From a checkpoint of a small transformer trained on Wikipedia: width 384, rotary positions.
Each number is 128 + 32 x the weight over its row's rms, rounded and kept within 0 to 255. Layers, rows and columns count from 0. The size above them is the row's rms in percent of the matrix's.

# layer 5 MLP up, 1536x384, rms 0.268, rows 1131-1147, columns 128-191
size [ 97 106  94 104  99 101  98  90 101  97  99 106 100 100  95 104 100]
[[161 107 147 172  86 161 142 124 152 106 144 100 177  90 109 137  86 147 107 130 165  93 175 190 177 171 113  87 118  88 173 120 120 124  89 165 179 140 102 110  60 159 109 136  80 148  98  70 104  84 125 103 118  97 162 147 184 153 179 110 103 108  41 158]
 [130 108 143 143 141  88 139 154 138 110 122 129 111  73 143 139  78 126  74  97 181  92 185 134 138 109  68 197 154 160 173 120 160 115 136 157 186 132 138 167  90 158  82 131 161 115 103 188 134  77 116 106 105 100 137 146 164 162 160  93 114 153 159 119]
 [176 129 105 134 128 140  94 140 124  95 170 160 138 132  60 101 168 173 165 137 135  49 166 132  82 140 140 130 152 103 129 181 150 123 104 152 188 189 118 116 156 189  94 124 101 136  77 118 140  79 175 129 107 147 177 119 107  78 111 156 113 100 118 126]
 [ 84 113  89 182 100 138 164 116 164 179  67 156 147 153 166 130 130 115 128 100 134 138 133  73 149  87  89 129 128 186  93 175 159 152 139  74 157  93 114 120 119 148 119 163 162 154  99  97 155  75 151 116 172 138  43 146 124 161 127 181  86 127 158 120]
 [138 140  87 139 143 114  61 137 202  42 109  89 122  83 132 115 195 137 109  62 128 125  83 150 129 119  72 115 135 104  98  71 113 158 150  51 129  70 174 118 109 156 132 124 166 146 153  69 154 126 183 146  87 156 160 134 122 178 225 115 144 112 112 102]
 [138 150 117 156 117  95 111 113 133 114 169  73 111 117  96 105 161 102  53 174 144 109 137  78 129 112 132 113 143 110 168  95 125 113 138 107 173 104 115 102 128  69 201 133 162  84 177  91 148 160 147 145 116 169 103 195 120 173 150 139 139 143 132 121]
 [102 141 151 146 110 115  87  84 101 131 197 143 144 133 149 127 133  80 120  91 131  67 126 189 136 144 101 129 119 103 158 158 155 101 140 183 102  75 111 115 172 124 109 186 174 120 124  99 201  96 144 183 138 151  84 143 134 173 135 166 138 114 157 117]
 [ 95  81 131 169 118 177 133  92  70 106 206 126 156 131  98 137 124 107  87 146  89 156 161 174 132  98 144 135 119  95  66 168 108 103 112  98  91 107 159 124 144 108 208 110 172  75 184 133 117 136 141 118 127  92 153 136 111 141 174 116 107 121 150  85]
 [120 106 159 112 154  55 169 121  89 132  65 115 161 108 133 152 165 139 105 129 107 145 124 137 136 128  43 107 162 125 147 150 138 179 149  85 132  92 149 136 145 141 104  86 132 124 172 151  85 140 106 163  65 157 156 165  70 110 104 125 151  96 153  62]
 [100 159 111 132 174 115 110 163 136 154  99 127 111 192  99 179 159 155 151  71 169 172 152 137 103 141 138 122 129 148 109 107 108  78 135 116  96 108 124 108  96 137 156 148  71  85 184 141 192  83  77  89 159 112 124 208 154 117 140 161 114 154 128  16]
 [134 179 123 110 114 157 161  95 184 163 101  80 134 119 160 140  23 101 129 128  99  87 110 103  72 117 137  96 106 102 146 117 119 161 162 148 122 131 119 134 137  57 158 143 115 138 144 223 112 112 146  86 107 101 139 139  86  85 146 133 109  69  80 175]
 [152 139  86 147  88 110 106  35 140 113 128 121 104 179  78 126  70 132 143 134 117 135  96 142 133 128 155  80 144 115 118 147 194 134 102 110 147  96 169 132 122 153 183  82 114 124 165 104 111 104  79 175 210 133 157  82 126 109 127 132 225 190 121  49]
 [ 90  74  91 126 153 195  98 120 146 113 149 153 168 125 105 140  77 161 119 156 125 124 136 145 157  66 106 219 110 178 147  97  73 141 147  91 181 127 110 116 111 102 141 159 128 189 142 155 133 139  94  50 155 136 115 119 136 136 158 120  75 124 141 146]
 [123  92 137 139 108 106 147 125 117 130 121 114  67 213 193 137 131 109 136 130 108 116 170  77 137 108  96 160 119 104 121 123  98 154 130 120 126 136 107  74  62 143 165  80 119 172 160 100  51  99 114 101 115 104 153 190 159 134 149 136 160 177 110  92]
 [ 80  91 120  87 167  55 149 171 107 148 146 177 154 139 102 169 134 145 185 142 122  81 138 104 145 132 138  76 131 124 123 105 135 131 198 134 116 128 133 159 148  89 103 121  86 109 191 105 121 150  29 161 197 157 156 152 151 168 124 197 130 177 124  80]
 [127 176 109 114 129 145  94 124 196 160 119  70 124 123 163 140 140 105  86 178 145 198 166 110 135 169 114 103 132  68 118  59 128 106 165  95 146 117 129 154 130 137  97 145 160 109 106 115 149 128 115 138 110 103 153 123  88 120 127 115 158 110 143  56]
 [147 112 153 131 148 175 156 187 167 127 101 143 111 118 128 132  83  90 138 180 107 162 172 131 101 120  98 149 136 116  71 131 123 156 126 156 136 143 131 161 187 131 127  82 182 162 150 135 104 153 135 144 128 170 134 127 170 106 103 180 120 143 135 166]]
# layer 5 MLP down (transposed), 1536x384, rms 0.258, rows 1131-1146, columns 128-191
size [ 97  77  98 103  99 103  98  93 100  96  99 104 104  99  97 103]
[[ 99 136 138 128 150 138 172 133 108 128 116 128 110 123 101 180 150 131 116  76 118 125 180 115 145 138 125 193 133 119 106 123 153 158 102  89 174 186 147  90 132 138 175 115 115 140  61  34 116 132 136 119 107 107 176 126 103 103 117  99 166 125  58 154]
 [158 122 142 142 135 153 122 110 193  75 104 157 130 144 103 112 129 114 100 132 106 181 138 173 126 144 133 124 200 133  99 118 158 124 127  90 110 117 134 108 162 135 124 154 148 169 164 108 143 117 140  98 151 195 122  97 116 115  91 142  99  97 150  89]
 [105  97 128 146 116 186 148 115 126 174 142 144 136 165 141 108 141 182 113 130  99 165  58 141 131 104  90 203 130 122 105 212  73 143 115 137 147 104 102 155 124 150  54 114 189 146 143 102 174 166 104  96 123 173 131 158  94 104 122 169  70 153 107 185]
 [128 110  99 140 105 155 135  90 118 120  97 130 183 146  93 106 224 155 138  55 147 124 152 141 125  85 127 108 122 142  94 143 124 124  95 141 165  70 140 150 149 115 107 172  60 159 129 151 132 110 132 115 168 173 149  91 127 169 119 115 125 120  85 145]
 [112 150 170 154 119 123 117 200 127 108 171 120 139 127 161 106 133 133 192 119 178 119 139 218 140 149 124 133 112 153  99 104 110  95 169 104 128 153 129 186 128  95  87 131 191  90 128 118 124 140 106 177 131 138  90  86 126 150 143 169  91 137 184  94]
 [ 57 126 149 154  97 121 131 126 130  48 179  86 159 133 109 128  84 148 152  79 156 172 109 156  89  98 105 152  88 147 118 159 152 132 110 162 182 154 178 158 139 129 157 115 173  85 190 166 116 180 138 145 140 133 152 113  68 147 205  89  93 151 172 128]
 [178 156 158 159 137 148 110 171 160 143  68 144 108 132 119 144 208 190 147 125  60 140 121 122 158 104 165 190  99 143 117 121 101 131 111 161  93 127 132 187 127 147 132  83 149 183 117 102 145  95  91  97 150  79 155 142 110 190 124  96 150  69 105 162]
 [119 135 124 142  94 127 149 136 124 129 135  95 121  52 194 165 125 137 114 162 184 146 102 171 121 162 182 127 156 152 124  69 167 171 162 134 112 105 142 137 118 114  49 205  68 104 130 106 113 153 155 168 115 138  97 123 143  93 133  98 106 146 118 170]
 [143  71  64 100 116 110 132  71 139 168 103 157 104 112 185 159 140 128  52 105  71 185 171 105 119 152 151 119 127 147 149 104 172 146 185 105  96 106 147 113 134 115  93 170 101 108  83 173 134  65 129 144 137  82 138 136 127 102 148 155 182 109 181 144]
 [122 146  97 111 124  26 190 154  93 131 124 112  98  96 108 178 147 119 136 120  89  95 170 123 148 136 131 136  89 127 149 119 118 119  95 120 151  57 129 108 140 160 139 166  96 134 136 119  94  65 139 117 104 131 137 209 195 137 123 115 190 185 124 156]
 [ 87 136  97 114  89 175 108 122  95 150 114 133 179  90 168 129 134 150  97  94 139 112 149 120 184 103  89 139 218 168 117 137 170  94 118 147 163 100 147 153 147  86 165  99 163  86 138  84 134 122  77 160 109 124  94 150 170 200 168 172 106 173 141 101]
 [164 138 103 131 148  66 130 132  92 113 128 120 162 111 121 145  89 127 143 119 162  94 143  83 152  69 147 190  94 156  78 123 150 128 179 145 136 110 114 124 125 103 153  84 164  98 117  90 140 106 153  86 139 101 174  60 109 124 126 129 114 180 146 128]
 [ 87 134 133 107 148 155  85 103 135 140  94  87  97 213 129 110 173  98 180 117  98  99 201 167 134  94 160 129 135 138 103 108  94 159 134 171 136  97 126 101 143 138  90 152 172 103  84 111 135 162 158  61  93 147 118 116 149 139 176  63 161 140 139 126]
 [ 30 122 148 128 116 155 132 108 158 106  42 134 111 139 130 138 108 114 125 119 145 109 139  86 100 142 133 165 115 158 146  92 151 140 154 152 110 125  77 129 154 148 142 181  99 135 107 136 139 153 209 109  76 152 147 155 160 125 174 144 146  70 140  96]
 [179 148 159 168 123 125 112 113 177 167 155 131 151 168 145 188 146 151 201 142 153 146 145 135 180 147 110 115  85 104 140 113  98  99 128 184  43 106 162 163 119 114 117 115 149 181  91 136 127 101 151 137 133 212 131 153  85  80  84 137 116 136  83  93]
 [126 136 115  89 105  72 146 114 114 171 124  54 164 144  71 136 135 138 134 186 102 179 101 109 118 189 142 159 134 164 130 160 151  70 154  64 158 123 129 174 141 153  76 141 102 125 150 130  82 106  95 133 119 108 107 119 128 139  83 195 149 181 154 118]]
# layer 5 MLP gate, 1536x384, rms 0.254, rows 1132-1147, columns 128-191
size [105  98 101 101 102  94  93 106  99  99 106 102  97  98 100 104]
[[109 129 144  67 147 162 164 117 147 170 190 172 105 151 149 134 159 125 146 113  76 145  85 124 181 164  79 134 158 156 135 118  91 167  98 134 138 113 168 148 116 134 129 172 151 115 100 170 180 115 156 177 110 162 201 200 148 169 113  70 100  94 102 161]
 [153 119 133 144 174 198 141 130 136 141  87 124 144 102 139 153  70 140 126 105 157  94 195  89 179 151  63 109 147  82  99 192 103 122 162  81 136 116  61  69 100 127 123 143  68 110 126 129 138 177 138 182 138 145 157  99 139 106 130 135 106 125 127 153]
 [175 127 106 115 195 118 174 130 138  79 146 146 148  95  51 155 148 109 151 126 129 111  91 132  80 160 110 108 150 121 146  66 156 163 141 141 208 116 122 126 169 133 129 106 145 115  99 131 106 107 124  99 130 112 147 169 142 144 156 131 105 132 167 130]
 [111 156 158 156 146  89 127 139 125 150 118 138 108 156 127 144 133  89 113 128 152  91 165 143 140 101 123  71 107 118 128 116  82 135 109 128 120 128 121 148  73 115 135 110 126  88 109  85  97 167 151 132  53 129  95 145 168 115 148 127 163 133 134 109]
 [158 132  90 136 164 122 110 170 152 191  96  81 133  56 184 112 129 147 159 137 139 216 147 106 151  53 112 103 188 122 126 180 107 103 139 113  87  91 129  67 173 119 121 186 126 157 103 134 169 137 105 122 119 140 133 162 133 187 136 101 187 118 129 117]
 [163 194 105 187 174 181  92 179 170 111  95 136 102 170  79  86 194 147 114  99 125 102 138 117 100 122 172 108 104 167 147 155 132 122 115 124 150 131 209  35 186 137 126 115 167 124 134  59 140 102  91 173 113 164  96 169 111 158  88 140 111 116 155 178]
 [179  99 120 130 163 139  14  57 169 156 146 106 131 183 104 135 128 106 162 105 169 161 140 166  63 131 174 103 110 112 169 144 125 105  88 124 146 120 108  82  91  87 194 133 163 150  79  92  75 136  99 118 105  89 101 142 123 123 115 120 129 111 162  74]
 [154 147 207  84  22 152 132  88 188 163 146 150 150 130 125 117 138 147 155 157 101  91 121 116 107 120 166 127 168 116 155 108 135  98 111  82  75 132 143  88 134 140 112 166 119 108 120 157 128 108 190  94 131 114  87 128 107 107 168 141 184 139  72 126]
 [ 91 160 145 148  85 179  94 103 115  71 151 114 180 167 133 141 142 123 119  25 198 106 152 180  97 120 147 127  95 164 125 138 136 186 120  72 118 139 106 130 112 186 120 137 104 124 142 159 151  79 101 127 103 131 128 114 176 137 118 182 146  92 148 130]
 [133 137 131 137 149 238 105 121 119  89 141 163 121 144 112 199 139 179 116 138  98 165 141 143 153  93 102 122 155 132 142 118 103 105  99 133 164 191 118 153 133 114 161 133 122 121 144  94 138 111 145 102 123 127 125 122  98 156 113 156 139 109 110  59]
 [146 124 157 147  98 127 103 108  90 125  74  94 160  86 134 138 120 116  74 102 105 140 100  72 100 139 103 127 143 101  86 133  91 146  95 140 148 140  59  86 115  90 113 175 134  86  99 157 120 126  98  88 110 120 142 124 119 115 128 122  95  90  53 115]
 [136  92 123 127 156 149 108 129 165 125 146  92 161 116 116 127 113 144 100 120 110 189 189 110 129 117 156 130  88 167 128 145 107 134  50  89 120 145 176  87 141 174 144 128 144  79 184  87 133  22 126 124 141 161 138 155 106 159 137 119  96 146 135 136]
 [165 135  91  98 150 125  90 116 137 130 145 126  86 152 163 107 174 154 126 159 143  82 155 100 215 161 144 122 162 106 174 174 119 130  63 128 161 162 128 117  64 112 152 118 116 121  98 134 128 136 109 117 120 159 114 142 164 112 130 102 154 101 166  98]
 [ 91 122 156 181 115 134 135 110 175 122 110 146 207 136 232 121 103 175 154 130 101 155 157  79 117 158 159 123 157 169 175 103 166 146 165 150 103 216 103 110 112 148 144 124 125  67  99 109  86 159 164 127 133 123  87  48  99  98 169 102 124 124 139 107]
 [159 105 113 115 142 104 107 126 184 122  90 156 115 139  94 169 120 107 173 196 159 138 145 153  90 148 120 123  93 116 139 113 139 137 167 106 113  73 188 126 158 212 112 175 140  98 185  97 144 127 179 104 146 139 142 115 148 131 128 107 118 129 130 116]
 [112 165 141 133 175 168 139 103 166  58 155 122 173 131 112 138 203 195 180 128  89  55  86 150 144 145 165 136 145 132 127 103 191 132 145 123  95  76 118 170 183  67 154 142 151 145  92 128 160  97 112 103 122  53 154 138 128 130  81 129  73 135 117  54]]